{"n_layer": 23, "head_dim": 32, "norm_place": "pre", "rope_base": 10000.0, "parallel_block": true, "init_std_up": 0.0491, "init_std_down": 0.0, "optimizer": "soap_variant", "beta2": 0.95, "lr_head": 0.00946, "batch_tokens": 65536, "steps": 5784}
Each number is 50 + 10 x the weight over its row's rms, rounded and kept within 0 to 99. Layers, rows and columns count from 0. The size before them is the row's rms in percent of the matrix's.

# layer 4 MLP up, 1024x256, rms 0.233, rows 218-326, columns 64-127
098:45 44 57 63 36 58 32 50 47 31 59 46 52 59 56 40 46 36 37 54 35 43 61 59 52 56 44 35 56 59 51 54 56 36 55 51 46 39 55 58 60 50 38 47 65 68 42 44 51 37 47 66 52 39 54 43 46 60 72 53 49 32 50 41
105:56 60 73 56 46 44 60 36 45 50 53 39 44 56 57 54 47 56 54 62 44 50 36 57 46 49 39 49 76 42 53 45 42 62 56 34 52 44 49 59 39 60 37 71 44 36 69 45 51 47 50 37 61 37 47 64 61 38 61 50 34 48 50 46
096:59 44 45 43 44 23 66 61 51 56 51 43 64 29 68 57 46 49 40 48 53 63 51 53 43 58 64 55 60 38 33 42 40 46 54 52 50 63 47 47 49 42 50 38 59 62 69 47 56 50 51 46 59 52 81 54 64 48 51 37 63 51 46 60
093:47 69 47 64 52 77 60 43 45 42 57 47 55 74 47 36 72 46 49 50 55 61 50 44 43 42 50 48 41 59 57 46 39 59 47 38 54 60 58 70 42 48 57 55 60 37 54 48 54 41 65 50 48 63 59 47 60 57 51 50 49 41 56 64
109:46 63 57 62 63 52 50 65 57 48 43 58 44 43 50 50 59 48 43 46 48 63 60 52 50 48 52 38 64 54 34 47 62 45 53 38 37 53 53 47 59 64 45 39 53 54 30 55 67 45 63 36 44 42 51 62 67 41 65 35 52 60 62 36
103:67 58 52 54 33 45 52 65 49 46 41 56 67 57 37 36 59 47 43 55 57 40 48 65 45 50 54 59 70 51 72 58 51 47 61 56 28 47 59 49 55 37 36 48 67 65 55 32 46 60 64 41 85 43 58 36 53 39 40 47 48 63 46 61
100:58 45 61 50 58 53 49 45 46 54 46 45 54 43 50 52 57 44 49 45 39 67 55 54 56 37 47 41 49 74 61 56 59 36 35 51 50 56 58 46 53 35 53 55 59 57 50 39 30 50 51 46 51 58 60 35 48 58 47 49 53 61 41 39
108:74 31 72 60 44 70 55 57 54 46 45 63 43 44 35 49 55 45 46 75 59 54 53 53 58 60 43 34 55 39 69 44 54 54 55 57 48 36 54 46 63 42 61 62 54 59 45 51 39 57 59 70 45 34 67 46 44 48 44 66 51 39 50 62
095:57 53 45 63 43 41 47 35 48 64 56 59 59 42 60 37 47 56 27 54 61 55 57 55 38 55 78 45 47 55 39 33 62 45 37 61 50 56 49 37 52 39 64 39 53 66 46 52 59 57 49 52 50 49 59 58 53 49 43 51 60 51 41 50
102:47 48 60 55 46 62 56 47 45 53 60 52 40 52 49 51 44 51 51 53 55 55 50 49 61 48 71 44 42 42 45 41 73 56 39 55 59 51 55 50 38 35 46 48 33 61 48 54 37 51 49 34 61 49 56 54 50 36 61 56 31 46 47 44
093:57 62 40 51 44 72 45 53 50 60 58 45 44 61 47 62 46 57 39 50 44 44 63 57 54 45 41 53 52 68 41 65 55 49 47 59 48 44 45 51 64 48 47 58 37 55 46 41 45 48 63 39 24 53 56 53 62 36 53 42 49 49 55 50
105:45 58 59 33 58 45 39 43 60 62 41 72 42 24 54 50 59 67 62 52 56 51 41 64 54 36 57 59 48 54 49 66 53 61 50 27 59 44 55 39 55 43 52 39 25 44 53 54 59 56 40 51 46 57 41 51 48 53 59 47 42 52 42 48
101:53 49 37 56 54 33 34 46 39 42 68 62 58 38 60 46 43 61 39 39 59 39 39 62 51 58 52 36 45 52 51 58 32 64 60 51 50 46 61 45 62 53 50 56 63 56 40 56 60 49 42 40 43 46 34 65 45 50 41 53 35 46 53 37
095:45 35 63 64 38 62 39 48 54 60 46 49 49 77 55 60 53 41 57 50 46 57 53 44 45 64 57 52 45 40 58 48 53 39 49 74 59 35 54 44 51 26 60 56 69 56 37 53 30 57 54 51 55 38 51 54 59 60 49 46 47 64 54 45
097:52 41 70 42 49 66 53 47 76 48 43 58 50 50 59 35 64 55 52 58 54 47 52 62 72 51 42 43 56 53 67 52 61 35 41 48 44 58 46 59 54 54 56 54 57 44 46 53 59 55 49 50 43 35 38 35 67 41 50 54 42 45 39 41
087:54 34 65 50 57 59 43 56 39 46 59 62 53 49 41 56 65 67 42 60 36 47 58 60 56 58 49 59 46 52 63 58 55 47 39 59 56 47 42 57 58 59 40 54 44 71 55 52 52 46 54 58 58 50 51 35 54 60 56 64 69 54 51 63
095:39 73 60 58 59 47 46 62 41 41 33 54 37 52 50 45 46 46 52 58 70 32 46 54 53 49 44 22 58 47 58 49 39 60 71 64 62 52 54 46 29 45 62 50 61 48 62 63 70 48 57 40 48 42 54 55 45 62 38 49 39 49 64 49
113:44 58 46 34 52 45 49 49 60 58 53 60 55 74 54 51 60 47 53 64 76 52 44 51 68 57 53 43 55 30 60 33 39 58 68 58 49 47 48 36 51 42 41 48 61 41 48 60 44 48 37 68 64 44 49 43 60 66 35 44 57 57 45 61
098:56 52 20 55 54 37 54 62 32 63 36 61 66 64 60 35 44 42 47 38 57 61 35 48 64 52 49 53 53 49 46 44 43 44 40 52 49 52 64 50 51 52 58 63 63 49 55 63 48 37 48 44 70 70 46 52 36 61 41 51 63 57 58 49
084:49 40 62 41 46 47 42 49 54 46 62 48 48 72 47 60 38 50 51 53 70 43 54 28 53 30 53 44 55 48 49 40 64 40 44 51 39 59 53 51 47 50 40 59 32 54 36 57 38 48 43 37 55 58 42 47 72 53 31 57 61 65 50 58
105:66 41 50 42 42 41 51 31 49 45 65 46 54 49 62 84 61 53 55 46 45 53 59 60 49 40 45 60 60 59 31 45 39 49 50 59 63 61 48 45 49 79 42 63 38 63 51 63 51 42 64 42 55 55 54 34 55 60 45 49 39 67 41 61
092:73 54 59 31 46 33 70 22 50 50 57 37 62 38 51 46 30 41 46 61 66 44 41 64 55 45 51 64 54 49 59 50 47 46 48 52 66 25 61 63 35 55 45 36 58 36 55 65 81 58 35 48 60 62 52 36 45 37 53 59 65 38 66 39
102:48 57 75 31 42 46 46 27 66 27 50 30 54 44 34 55 51 64 69 51 67 51 56 53 51 58 57 57 40 39 35 47 66 51 62 64 45 42 55 48 49 50 32 22 52 36 53 67 64 40 42 47 58 46 45 61 62 63 53 28 45 38 40 42
101:44 51 70 53 53 46 49 59 40 48 57 54 39 49 45 49 57 49 49 56 54 56 49 52 54 32 40 38 57 51 65 42 49 52 48 69 48 43 39 51 38 64 31 60 46 55 54 47 45 54 52 50 52 56 63 39 48 54 52 47 58 51 47 52
087:44 42 45 60 56 58 44 42 56 59 52 64 73 38 37 56 62 50 51 39 63 35 54 46 60 71 57 36 36 56 47 34 44 41 57 61 56 32 48 29 67 47 47 36 37 57 55 48 45 54 58 65 61 61 51 51 38 62 66 37 42 56 31 44
102:53 44 51 50 55 63 63 48 58 46 52 42 54 35 58 58 53 63 35 54 69 47 40 53 36 43 41 46 47 52 43 38 54 51 46 55 61 47 37 46 41 41 43 38 62 49 50 74 40 60 43 39 37 58 47 61 46 41 59 49 39 41 56 50
114:54 76 56 49 47 52 61 50 49 60 53 55 57 40 69 71 51 66 41 37 41 39 27 75 54 41 64 42 67 47 53 56 49 46 46 44 53 61 49 48 63 45 43 61 56 45 53 46 69 52 57 73 42 65 55 48 48 54 52 44 51 51 51 54
109:59 52 57 55 69 67 53 57 53 29 52 30 63 43 58 46 48 50 35 46 44 56 52 45 47 44 51 52 27 71 40 25 54 49 51 39 50 56 45 49 58 61 32 54 26 61 50 46 45 56 62 51 52 63 51 62 55 61 62 40 46 50 53 52
093:45 55 40 35 57 56 54 52 72 52 61 58 47 62 57 49 44 48 54 32 52 45 42 51 62 58 40 39 39 70 52 36 47 47 55 53 47 53 53 56 55 43 52 36 44 43 46 46 61 31 57 50 66 52 42 57 62 57 49 42 44 50 36 59
114:63 53 50 48 31 66 56 38 59 57 48 69 66 56 44 58 40 45 56 29 32 58 58 43 44 52 32 45 69 47 14 31 55 40 39 55 50 56 32 36 55 44 49 43 50 69 59 20 59 41 48 57 40 40 42 54 47 41 45 50 50 61 52 41
094:50 39 54 35 49 57 48 71 49 36 49 59 43 51 50 41 38 61 59 42 57 65 60 53 56 46 49 63 42 34 47 27 62 47 23 46 53 50 43 48 41 49 55 50 51 41 55 45 54 60 28 43 58 50 48 50 73 55 41 54 54 54 78 41
094:44 55 52 63 58 67 54 46 68 34 61 45 44 48 46 25 43 42 41 73 43 40 54 68 50 63 41 63 53 36 49 36 67 42 48 42 47 47 53 46 49 32 56 48 39 56 57 57 57 33 48 57 49 48 47 49 63 45 54 42 69 31 48 34
095:56 59 55 49 63 48 43 46 58 58 31 50 26 43 40 52 36 54 69 60 47 36 48 50 64 57 42 51 51 43 39 45 44 55 55 61 55 51 49 40 53 36 58 47 40 60 49 55 69 62 41 54 56 48 56 70 60 46 53 51 38 52 54 54
092:55 50 59 64 63 49 50 44 54 55 34 53 46 32 51 42 50 80 67 39 53 73 56 54 53 56 38 63 51 43 33 43 45 43 58 48 52 57 39 37 51 65 67 58 41 42 52 62 25 52 45 48 52 41 34 50 64 50 81 55 36 47 38 51
098:64 36 49 40 39 59 29 46 33 32 46 67 40 44 42 36 36 46 70 66 42 52 39 46 54 41 52 48 52 53 56 31 43 58 55 64 43 36 60 58 36 57 66 43 49 57 57 44 39 53 51 55 46 85 48 48 39 55 50 56 54 48 35 52
109:61 68 59 69 36 64 63 45 62 64 52 48 48 41 41 47 31 54 56 25 36 37 56 53 52 70 42 46 51 58 44 33 57 62 61 53 47 39 56 55 52 52 63 27 58 61 60 49 61 42 47 68 49 44 47 42 57 62 55 35 55 49 43 42
105:32 53 43 39 52 39 48 44 56 49 47 53 53 59 59 46 39 66 50 48 68 47 47 54 48 49 47 52 41 48 44 56 44 33 31 60 46 44 38 59 32 41 53 42 46 63 52 65 57 49 37 39 51 39 33 46 53 59 46 63 48 61 37 76
090:46 66 52 43 60 40 55 45 58 50 52 55 44 48 57 48 44 46 48 57 55 45 36 45 47 49 65 40 49 54 65 41 47 35 46 51 42 58 58 54 58 40 68 53 58 56 36 40 39 54 31 43 51 47 38 51 52 61 49 38 45 70 38 54
098:67 43 45 81 52 40 64 62 38 40 50 59 33 45 48 48 40 54 50 40 39 45 40 60 59 33 46 48 51 68 47 60 35 38 51 47 33 37 48 32 49 60 48 56 60 51 38 37 48 48 68 49 73 54 56 73 23 67 49 43 39 45 49 49
095:56 64 43 48 44 58 72 40 48 31 41 46 54 46 43 50 51 61 55 58 55 44 60 68 43 61 52 44 61 55 51 67 52 50 62 52 49 42 48 57 48 50 51 52 50 57 52 66 70 60 47 37 61 33 39 42 32 52 50 52 58 53 65 54
100:64 44 53 50 31 50 30 40 43 63 43 74 40 48 44 36 45 57 51 49 47 46 57 61 52 56 71 42 61 48 69 45 53 56 52 61 51 62 61 50 57 56 63 45 36 45 61 49 38 46 52 65 43 51 41 56 55 38 62 46 42 67 38 46
101:46 51 66 29 48 39 56 50 56 61 44 59 63 66 33 50 64 31 52 60 37 50 47 49 60 60 53 43 62 24 40 57 56 38 44 44 38 51 47 41 49 51 44 50 60 43 56 60 53 53 59 44 26 57 55 48 65 62 58 19 60 54 72 43
096:46 46 39 46 50 53 39 48 44 57 58 60 46 52 53 51 38 47 44 38 56 70 55 35 44 43 54 36 73 41 36 44 65 40 54 44 47 57 41 50 41 48 44 55 51 42 32 49 35 63 44 55 52 40 48 68 48 58 37 47 59 38 42 56
099:40 63 49 59 29 47 55 53 45 45 46 59 62 59 47 48 53 56 75 62 45 56 45 41 44 52 65 51 52 46 59 42 44 62 47 72 29 40 47 53 60 46 43 58 40 33 53 42 55 40 43 64 59 46 43 34 44 45 56 41 61 13 35 49
114:56 46 49 46 50 53 53 59 46 39 64 45 47 44 62 64 47 63 58 50 32 57 60 48 37 64 59 61 52 41 49 53 42 53 58 49 71 37 68 56 57 26 35 58 58 48 37 54 61 56 50 44 67 51 56 53 27 53 37 42 45 66 42 57
102:41 34 52 41 45 50 55 58 49 55 55 49 65 41 52 62 41 53 50 41 40 38 57 50 49 64 37 66 36 60 58 64 54 52 42 43 64 34 57 50 34 50 67 49 37 47 60 44 44 73 52 27 47 50 52 55 55 49 45 56 48 50 50 46
100:48 66 51 49 44 26 46 45 48 46 47 65 53 53 68 69 44 55 61 47 36 49 50 43 29 40 29 51 63 63 72 74 35 45 53 63 65 63 50 42 72 48 39 61 34 45 45 43 49 51 54 44 34 29 48 57 45 45 50 27 56 51 50 57
102:63 45 52 38 73 60 53 53 41 42 52 48 36 48 53 81 45 44 65 34 34 44 41 46 59 38 59 51 45 35 52 48 21 47 48 47 51 47 60 61 43 53 51 62 62 46 50 44 52 61 71 61 50 58 53 72 39 60 51 46 46 55 44 27
104:60 55 44 51 60 60 49 42 43 60 69 41 67 56 58 60 50 54 42 54 43 57 63 47 51 49 62 44 36 66 47 49 34 44 67 59 50 37 51 52 48 58 67 50 52 57 42 46 45 58 39 64 54 48 36 37 25 51 45 48 46 60 42 52
091:50 65 54 42 41 60 57 60 40 62 43 63 20 64 46 46 50 34 46 47 61 54 61 51 58 46 46 54 72 68 37 45 65 42 36 50 57 41 47 47 56 39 56 61 40 62 47 40 47 28 50 69 61 52 40 56 40 62 51 44 57 40 57 54
089:36 46 47 40 43 42 51 52 52 42 53 52 62 38 34 42 48 53 41 51 58 40 53 53 42 66 54 53 53 52 58 64 44 63 49 46 54 55 44 58 40 54 36 33 68 45 47 44 74 48 50 36 63 52 47 41 50 63 56 45 48 77 75 54
091:51 60 46 31 60 45 55 45 53 39 74 64 38 55 55 42 57 49 44 43 46 55 53 67 36 56 55 48 52 42 63 58 48 39 49 46 68 39 62 51 51 51 37 45 51 50 46 53 52 60 51 52 47 56 47 44 48 32 55 67 73 63 65 45
104:56 45 40 41 52 45 49 36 49 43 50 62 43 60 48 67 45 50 40 62 46 61 49 51 50 33 38 68 61 44 45 59 48 56 51 50 57 55 64 60 29 77 29 39 57 40 49 55 52 36 57 64 25 64 42 45 66 56 54 57 52 47 41 51
100:49 60 65 50 64 56 63 56 45 41 52 57 61 46 54 57 33 64 52 50 46 45 63 37 52 43 52 74 44 58 54 54 45 63 41 58 63 53 47 51 55 55 40 39 33 50 67 54 41 45 46 56 60 57 55 73 36 62 64 43 39 55 26 26
100:51 56 52 49 62 29 55 44 45 67 56 58 56 48 63 60 45 49 47 59 66 36 49 34 39 52 61 54 46 47 55 59 35 46 56 41 43 44 34 57 55 45 42 47 52 49 51 46 36 38 38 42 60 55 26 47 50 56 40 44 51 60 58 67
111:55 54 54 52 59 68 44 68 39 48 49 55 48 59 48 63 54 54 61 35 49 55 43 42 33 54 39 43 57 50 67 34 45 50 32 28 41 49 48 49 38 49 57 54 62 57 42 53 28 49 51 40 38 40 59 40 65 45 44 34 53 35 64 73
094:45 49 59 61 61 37 37 52 46 41 49 62 65 70 50 66 42 60 41 42 54 46 37 50 55 48 59 50 39 45 42 54 46 20 52 67 44 37 57 35 45 40 55 65 51 54 35 40 56 44 69 47 52 42 37 52 51 49 47 47 51 54 39 47
104:40 56 49 63 44 66 39 63 46 55 51 47 45 51 44 53 54 47 51 53 45 35 56 50 34 43 49 55 53 26 57 59 54 44 63 48 55 38 52 56 45 64 47 37 50 44 48 48 45 61 39 46 51 36 38 51 52 53 61 41 55 51 48 45
101:52 57 55 47 48 56 54 51 55 70 49 59 75 34 56 38 43 45 57 56 51 40 40 25 41 50 40 54 69 42 68 50 42 43 48 41 49 38 48 43 61 62 51 58 55 55 58 60 51 36 62 41 67 38 55 48 58 49 34 41 67 41 51 45
105:58 38 54 30 68 54 47 41 46 50 61 47 45 58 46 70 63 63 39 38 35 43 52 53 57 52 51 34 47 52 57 45 53 57 61 52 34 45 47 54 50 41 52 44 48 43 55 61 55 40 62 64 54 46 55 51 57 38 51 26 51 50 65 42
098:58 73 59 45 47 64 55 41 50 58 56 43 49 48 50 79 47 41 51 54 39 52 44 57 44 50 42 38 65 36 67 59 45 39 61 57 55 36 47 46 39 54 48 54 38 63 56 56 60 47 58 31 69 37 57 52 57 59 49 49 51 65 44 50
098:51 53 44 54 35 42 50 57 40 46 66 66 46 42 52 57 45 40 40 47 61 53 42 38 50 45 62 57 62 50 79 51 34 34 58 46 42 59 53 55 51 39 39 56 39 63 55 43 66 65 54 55 65 44 59 59 46 49 33 59 47 51 62 46
087:59 48 45 57 54 50 37 34 38 42 63 52 50 60 48 55 57 58 53 45 41 49 46 47 55 51 55 58 29 54 69 53 70 44 45 63 37 40 48 44 46 27 42 42 51 56 60 50 34 33 39 42 41 53 44 30 44 38 39 46 68 51 44 70
097:56 42 62 42 54 63 59 51 30 68 43 28 54 46 55 51 37 51 41 48 39 51 45 53 47 44 51 46 42 39 62 38 32 48 66 55 53 56 57 62 41 86 53 42 58 45 52 41 57 55 53 50 56 39 42 46 44 71 52 62 41 32 49 42
103:49 48 46 36 52 63 61 46 46 66 38 31 40 60 48 44 67 59 36 50 33 38 42 55 49 37 44 51 44 56 48 57 63 60 67 41 53 52 48 57 50 52 51 64 53 52 47 45 41 39 50 37 64 48 44 52 36 64 76 54 31 57 29 68
100:54 48 39 58 60 59 38 54 47 59 49 51 57 67 59 42 49 39 51 51 48 56 43 45 43 64 36 37 48 61 41 61 43 44 56 51 49 46 47 51 58 50 54 54 49 61 62 59 32 38 47 51 48 46 68 55 47 60 66 34 41 55 37 58
104:56 64 47 53 44 52 56 35 45 52 54 40 48 51 55 35 53 51 43 35 53 36 44 48 62 55 50 59 48 59 59 45 40 52 42 64 44 59 45 51 54 73 64 49 54 49 38 50 35 69 64 33 55 60 60 35 48 42 37 51 41 53 42 47
105:67 62 76 57 49 43 45 52 44 43 43 59 32 50 54 72 55 68 52 37 64 48 57 65 59 41 62 45 50 59 51 50 42 46 63 50 53 52 47 28 55 59 57 48 44 54 64 70 58 32 65 39 48 41 61 49 72 67 62 52 53 57 57 27
111:61 50 52 50 60 65 57 42 65 36 50 60 35 51 47 51 49 55 48 62 58 55 41 44 28 59 54 44 45 40 37 38 55 42 52 43 43 47 56 41 65 43 59 58 47 45 54 53 36 55 48 30 36 54 30 53 57 56 55 25 40 44 45 41
100:52 52 56 37 70 50 45 54 57 38 51 53 45 51 56 48 49 59 58 49 49 45 55 56 80 37 33 47 51 54 47 27 37 58 35 58 47 50 51 46 53 64 64 58 45 67 36 53 40 39 51 35 27 64 57 47 52 64 34 60 48 44 54 35
108:46 57 44 40 56 34 39 53 57 67 27 31 53 64 52 57 65 59 51 56 59 56 53 53 72 47 42 45 51 42 30 57 60 49 60 51 40 70 64 35 57 51 47 37 49 45 48 41 60 43 62 50 56 38 49 51 58 52 51 51 61 43 49 52
093:59 65 34 49 56 50 19 53 36 38 43 59 45 41 39 53 49 32 42 58 40 70 57 29 48 44 47 41 49 44 32 51 42 39 53 66 61 70 59 48 58 59 36 49 39 54 46 47 52 33 66 40 50 83 44 25 38 44 53 61 49 56 70 59
101:57 51 48 71 62 34 54 56 52 46 54 31 56 45 43 45 53 53 58 51 52 47 49 51 50 66 63 43 51 48 65 54 45 49 46 37 48 41 53 39 39 49 64 42 58 46 57 53 38 55 53 35 51 48 43 44 53 41 48 58 45 49 43 70
102:62 56 56 48 59 48 50 56 62 36 43 59 49 68 35 76 57 42 41 57 62 53 38 62 32 56 58 68 53 61 37 45 52 72 61 55 72 57 51 55 54 56 31 42 49 51 56 58 51 43 29 44 54 45 53 41 56 53 53 43 44 43 43 47
099:33 51 41 59 44 53 55 46 49 52 58 46 61 61 51 49 53 63 49 48 43 57 44 37 46 47 36 53 51 52 50 44 49 49 76 40 52 51 45 61 38 43 40 44 32 57 49 54 53 52 51 37 40 23 56 62 66 52 53 45 40 58 52 66
097:42 41 44 51 36 52 37 50 25 53 58 76 26 44 62 54 84 58 55 44 55 70 49 56 49 55 48 35 48 78 58 58 35 61 71 49 49 54 45 36 48 48 47 55 47 44 51 50 49 51 39 50 54 36 44 45 51 62 46 64 64 40 50 52
105:36 36 51 39 68 41 50 43 74 47 52 48 55 47 39 74 70 54 48 53 41 47 48 34 40 59 42 50 64 40 60 44 59 79 61 49 52 37 45 51 47 62 66 41 35 51 63 56 57 54 47 50 25 55 42 55 46 47 56 60 36 46 51 52
097:49 53 47 60 49 49 37 47 40 48 55 50 42 65 44 48 13 45 34 47 43 65 73 58 68 66 45 63 59 37 41 46 76 40 56 52 39 42 41 50 44 62 46 43 61 40 60 50 36 44 49 56 41 40 49 38 51 44 74 50 46 54 31 74
100:29 41 47 56 55 56 53 40 44 43 59 54 56 67 53 75 58 60 52 55 45 56 59 54 70 44 55 50 47 52 33 43 33 49 60 66 48 56 42 60 40 50 63 44 47 64 68 59 44 54 55 51 53 49 54 56 52 53 50 52 65 48 47 49
104:51 59 56 31 62 41 40 54 49 62 58 42 50 63 43 54 66 42 48 51 59 45 49 57 43 39 35 47 56 67 54 48 53 66 49 40 41 51 57 49 28 57 39 41 40 46 50 57 54 51 50 37 40 48 41 53 39 34 52 39 50 40 68 45
091:39 58 52 43 54 48 61 61 55 40 49 34 42 66 47 64 51 49 59 49 45 53 38 46 35 46 43 38 48 51 45 54 56 72 18 40 53 47 40 53 42 60 40 63 51 69 59 34 70 56 40 56 49 63 58 50 51 45 49 52 46 71 50 52
103:64 56 63 39 47 58 44 54 55 44 49 66 51 53 61 53 48 41 47 44 38 57 63 51 61 44 23 34 33 45 40 58 46 52 44 48 58 49 23 54 62 53 47 50 30 46 50 60 43 48 48 36 50 55 38 54 31 57 51 49 37 69 53 46
098:52 55 58 45 41 44 59 57 54 65 49 45 41 52 70 46 78 33 56 51 56 36 58 46 61 41 64 48 38 44 56 50 40 50 45 55 57 41 40 47 61 60 62 62 35 66 31 41 69 39 33 49 60 31 43 29 47 68 66 60 57 57 47 65
101:27 42 40 74 50 51 52 41 49 51 32 52 71 59 53 69 45 57 32 41 59 48 52 49 50 46 37 38 67 42 36 53 36 54 63 44 39 53 40 58 49 48 59 45 44 51 63 44 48 52 48 49 45 55 46 47 29 43 48 45 60 62 38 47
092:55 52 45 45 61 41 67 58 45 47 40 61 52 47 43 43 35 44 52 61 42 48 36 32 45 55 59 50 38 62 36 31 51 58 55 58 55 43 38 59 56 60 76 42 51 67 42 42 45 40 49 53 49 49 53 24 49 59 49 48 53 57 62 50
106:46 50 37 67 39 59 47 20 36 55 54 41 38 49 46 45 57 52 63 77 48 42 52 56 55 37 61 59 43 28 64 55 40 37 33 37 63 47 49 41 61 44 44 56 51 37 43 63 51 45 35 54 48 51 45 49 59 40 64 45 63 45 40 68
102:59 52 57 56 58 63 55 57 52 52 71 73 57 48 36 49 62 38 50 61 38 46 54 53 53 69 46 58 48 42 33 48 38 55 63 55 57 55 62 34 48 61 40 62 57 55 49 53 39 52 54 42 37 52 49 67 64 45 54 36 59 46 65 60
095:65 44 62 39 53 47 67 45 56 44 47 34 73 40 67 29 60 57 52 48 36 36 57 48 51 36 52 38 52 51 54 51 49 61 47 41 32 66 59 41 33 51 33 35 48 57 65 47 67 37 46 67 44 43 50 45 47 59 53 52 47 42 49 54
093:59 60 53 44 55 61 51 50 54 39 45 65 48 70 50 45 57 40 46 47 61 40 53 69 42 49 55 50 66 57 49 35 56 63 43 42 38 56 54 39 56 51 41 54 52 42 39 63 46 53 35 46 42 66 42 51 41 65 58 42 54 54 49 39
085:56 60 45 58 34 48 64 35 58 48 53 60 58 50 62 63 40 58 69 44 45 44 30 52 44 74 37 52 35 48 44 66 34 46 36 44 49 50 59 39 42 43 44 81 54 52 45 44 45 48 61 61 67 31 58 45 49 44 46 51 34 36 53 51
103:45 40 53 55 68 47 54 59 49 45 38 53 72 46 47 41 42 61 48 47 54 37 65 33 53 59 59 41 54 73 64 48 48 53 48 65 67 35 47 50 47 40 53 51 57 25 35 55 60 42 43 75 35 60 64 36 45 62 47 51 53 58 36 45
110:54 54 48 45 56 58 60 47 43 40 29 59 47 56 52 57 54 50 32 49 49 51 44 53 46 78 47 63 62 55 31 50 44 46 57 61 47 80 55 59 52 48 36 62 38 52 45 56 49 45 24 53 60 45 41 64 57 45 33 46 59 42 57 41
091:43 54 65 57 44 65 69 48 45 62 50 64 62 50 45 59 38 69 66 70 47 57 48 48 71 47 32 57 54 58 69 62 54 27 50 67 34 57 42 50 45 43 62 59 52 51 54 50 55 47 49 54 43 44 69 41 44 54 65 54 57 45 53 44
098:45 53 64 50 52 53 51 56 73 60 46 65 63 50 56 54 64 59 37 39 50 47 31 60 62 46 53 65 64 58 47 31 39 54 37 46 33 63 43 57 48 43 55 42 53 35 64 62 59 68 34 47 48 55 45 44 34 56 67 49 60 46 53 52
099:59 63 38 63 42 64 46 58 62 47 50 71 52 67 34 50 38 59 70 62 48 57 57 51 45 63 33 51 56 42 55 39 39 52 53 61 37 34 64 57 53 59 31 58 44 47 48 51 59 38 53 59 64 53 68 60 35 48 67 43 49 40 63 67
099:64 57 50 52 45 39 56 50 55 58 41 58 41 40 54 53 28 46 50 57 48 47 42 58 37 45 29 66 35 56 43 53 45 42 44 39 52 48 59 53 44 51 52 33 39 43 70 53 32 46 39 54 58 62 50 52 56 55 52 43 60 46 50 58
099:43 42 58 50 63 44 56 54 41 50 46 65 37 48 53 55 58 43 39 50 46 57 57 39 62 55 42 55 45 50 37 58 54 50 41 48 37 46 69 68 34 49 42 55 41 54 68 39 40 38 57 57 65 31 55 46 39 47 37 69 35 61 46 31
096:43 59 53 55 59 54 47 45 46 47 50 57 72 50 49 52 45 47 46 72 33 49 41 45 56 42 52 53 42 54 46 47 49 36 53 59 55 54 53 48 67 51 54 31 47 48 50 56 40 37 47 45 37 42 34 49 35 40 58 51 49 40 43 36
098:41 61 60 55 40 63 66 36 58 47 52 48 60 44 48 57 37 46 46 51 61 55 55 46 40 43 42 43 52 47 51 53 43 57 30 59 53 25 33 60 61 50 45 46 36 38 51 44 66 39 47 49 44 44 50 40 37 58 48 51 45 46 63 42
101:49 40 55 51 52 43 36 28 41 60 55 57 58 43 46 42 57 55 54 61 60 44 47 57 29 52 48 45 83 58 57 52 59 46 43 41 39 59 43 66 55 47 45 48 53 67 56 37 30 51 46 43 51 44 29 63 35 46 47 57 45 56 46 52
095:59 54 47 36 40 56 50 38 55 58 50 63 60 54 51 49 44 62 62 37 53 64 51 50 62 52 53 67 47 62 61 59 25 26 45 30 41 55 61 43 66 30 58 40 48 64 42 66 49 54 48 49 56 59 35 65 28 49 52 52 39 47 38 50
109:54 56 44 43 48 64 57 76 59 49 72 60 50 64 61 55 38 36 42 66 59 54 43 57 43 49 38 50 36 49 55 43 52 51 44 56 41 52 45 46 48 51 54 49 46 34 27 50 55 60 52 53 53 54 60 40 50 42 54 48 46 67 50 43
096:61 63 46 62 46 58 50 43 49 56 45 45 56 57 45 44 57 67 44 46 67 51 48 79 45 55 52 58 59 36 51 31 52 66 61 49 55 41 55 46 51 51 31 57 40 56 47 57 43 48 51 58 52 57 57 53 38 68 43 52 53 36 33 46
105:59 51 57 47 51 51 55 43 44 60 30 59 44 69 52 59 46 53 58 39 43 54 56 46 56 34 54 44 53 54 50 48 60 28 36 54 39 36 59 54 30 45 39 52 69 67 50 38 48 68 33 39 38 48 37 42 34 60 51 60 67 56 29 51
100:56 38 55 60 39 60 62 38 73 52 49 53 41 54 34 57 62 43 65 68 67 62 42 51 39 65 40 68 52 38 51 42 39 44 55 46 44 48 42 43 44 64 49 50 51 47 56 57 46 60 52 37 52 68 51 50 54 79 48 46 57 56 35 36
099:53 59 45 58 65 52 43 33 43 64 53 47 50 38 42 49 49 48 45 52 50 49 34 50 40 59 53 53 61 31 55 22 47 48 51 69 59 47 44 43 55 55 51 45 49 55 48 26 63 49 52 55 52 43 45 32 49 58 51 43 44 62 53 59
096:37 45 36 34 39 38 57 51 56 40 50 31 51 49 70 46 48 55 69 56 53 65 46 52 62 60 54 48 51 40 45 44 46 65 36 57 45 61 49 34 49 52 32 58 48 47 59 58 71 35 62 45 43 55 36 43 53 53 54 48 26 62 54 51
109:53 40 69 69 53 49 48 46 47 48 45 48 52 55 60 43 47 56 67 38 65 53 52 61 51 66 47 28 66 41 58 32 47 40 62 49 53 46 60 34 73 46 34 52 44 46 59 65 43 48 41 56 55 53 52 44 51 55 44 39 51 47 62 49
102:37 50 48 47 54 61 27 41 50 52 62 36 36 45 70 70 35 66 44 54 60 50 51 41 58 34 49 42 38 48 46 42 38 38 38 47 41 54 58 51 39 55 59 51 60 52 52 63 60 31 28 62 42 59 43 50 57 50 49 34 37 33 51 34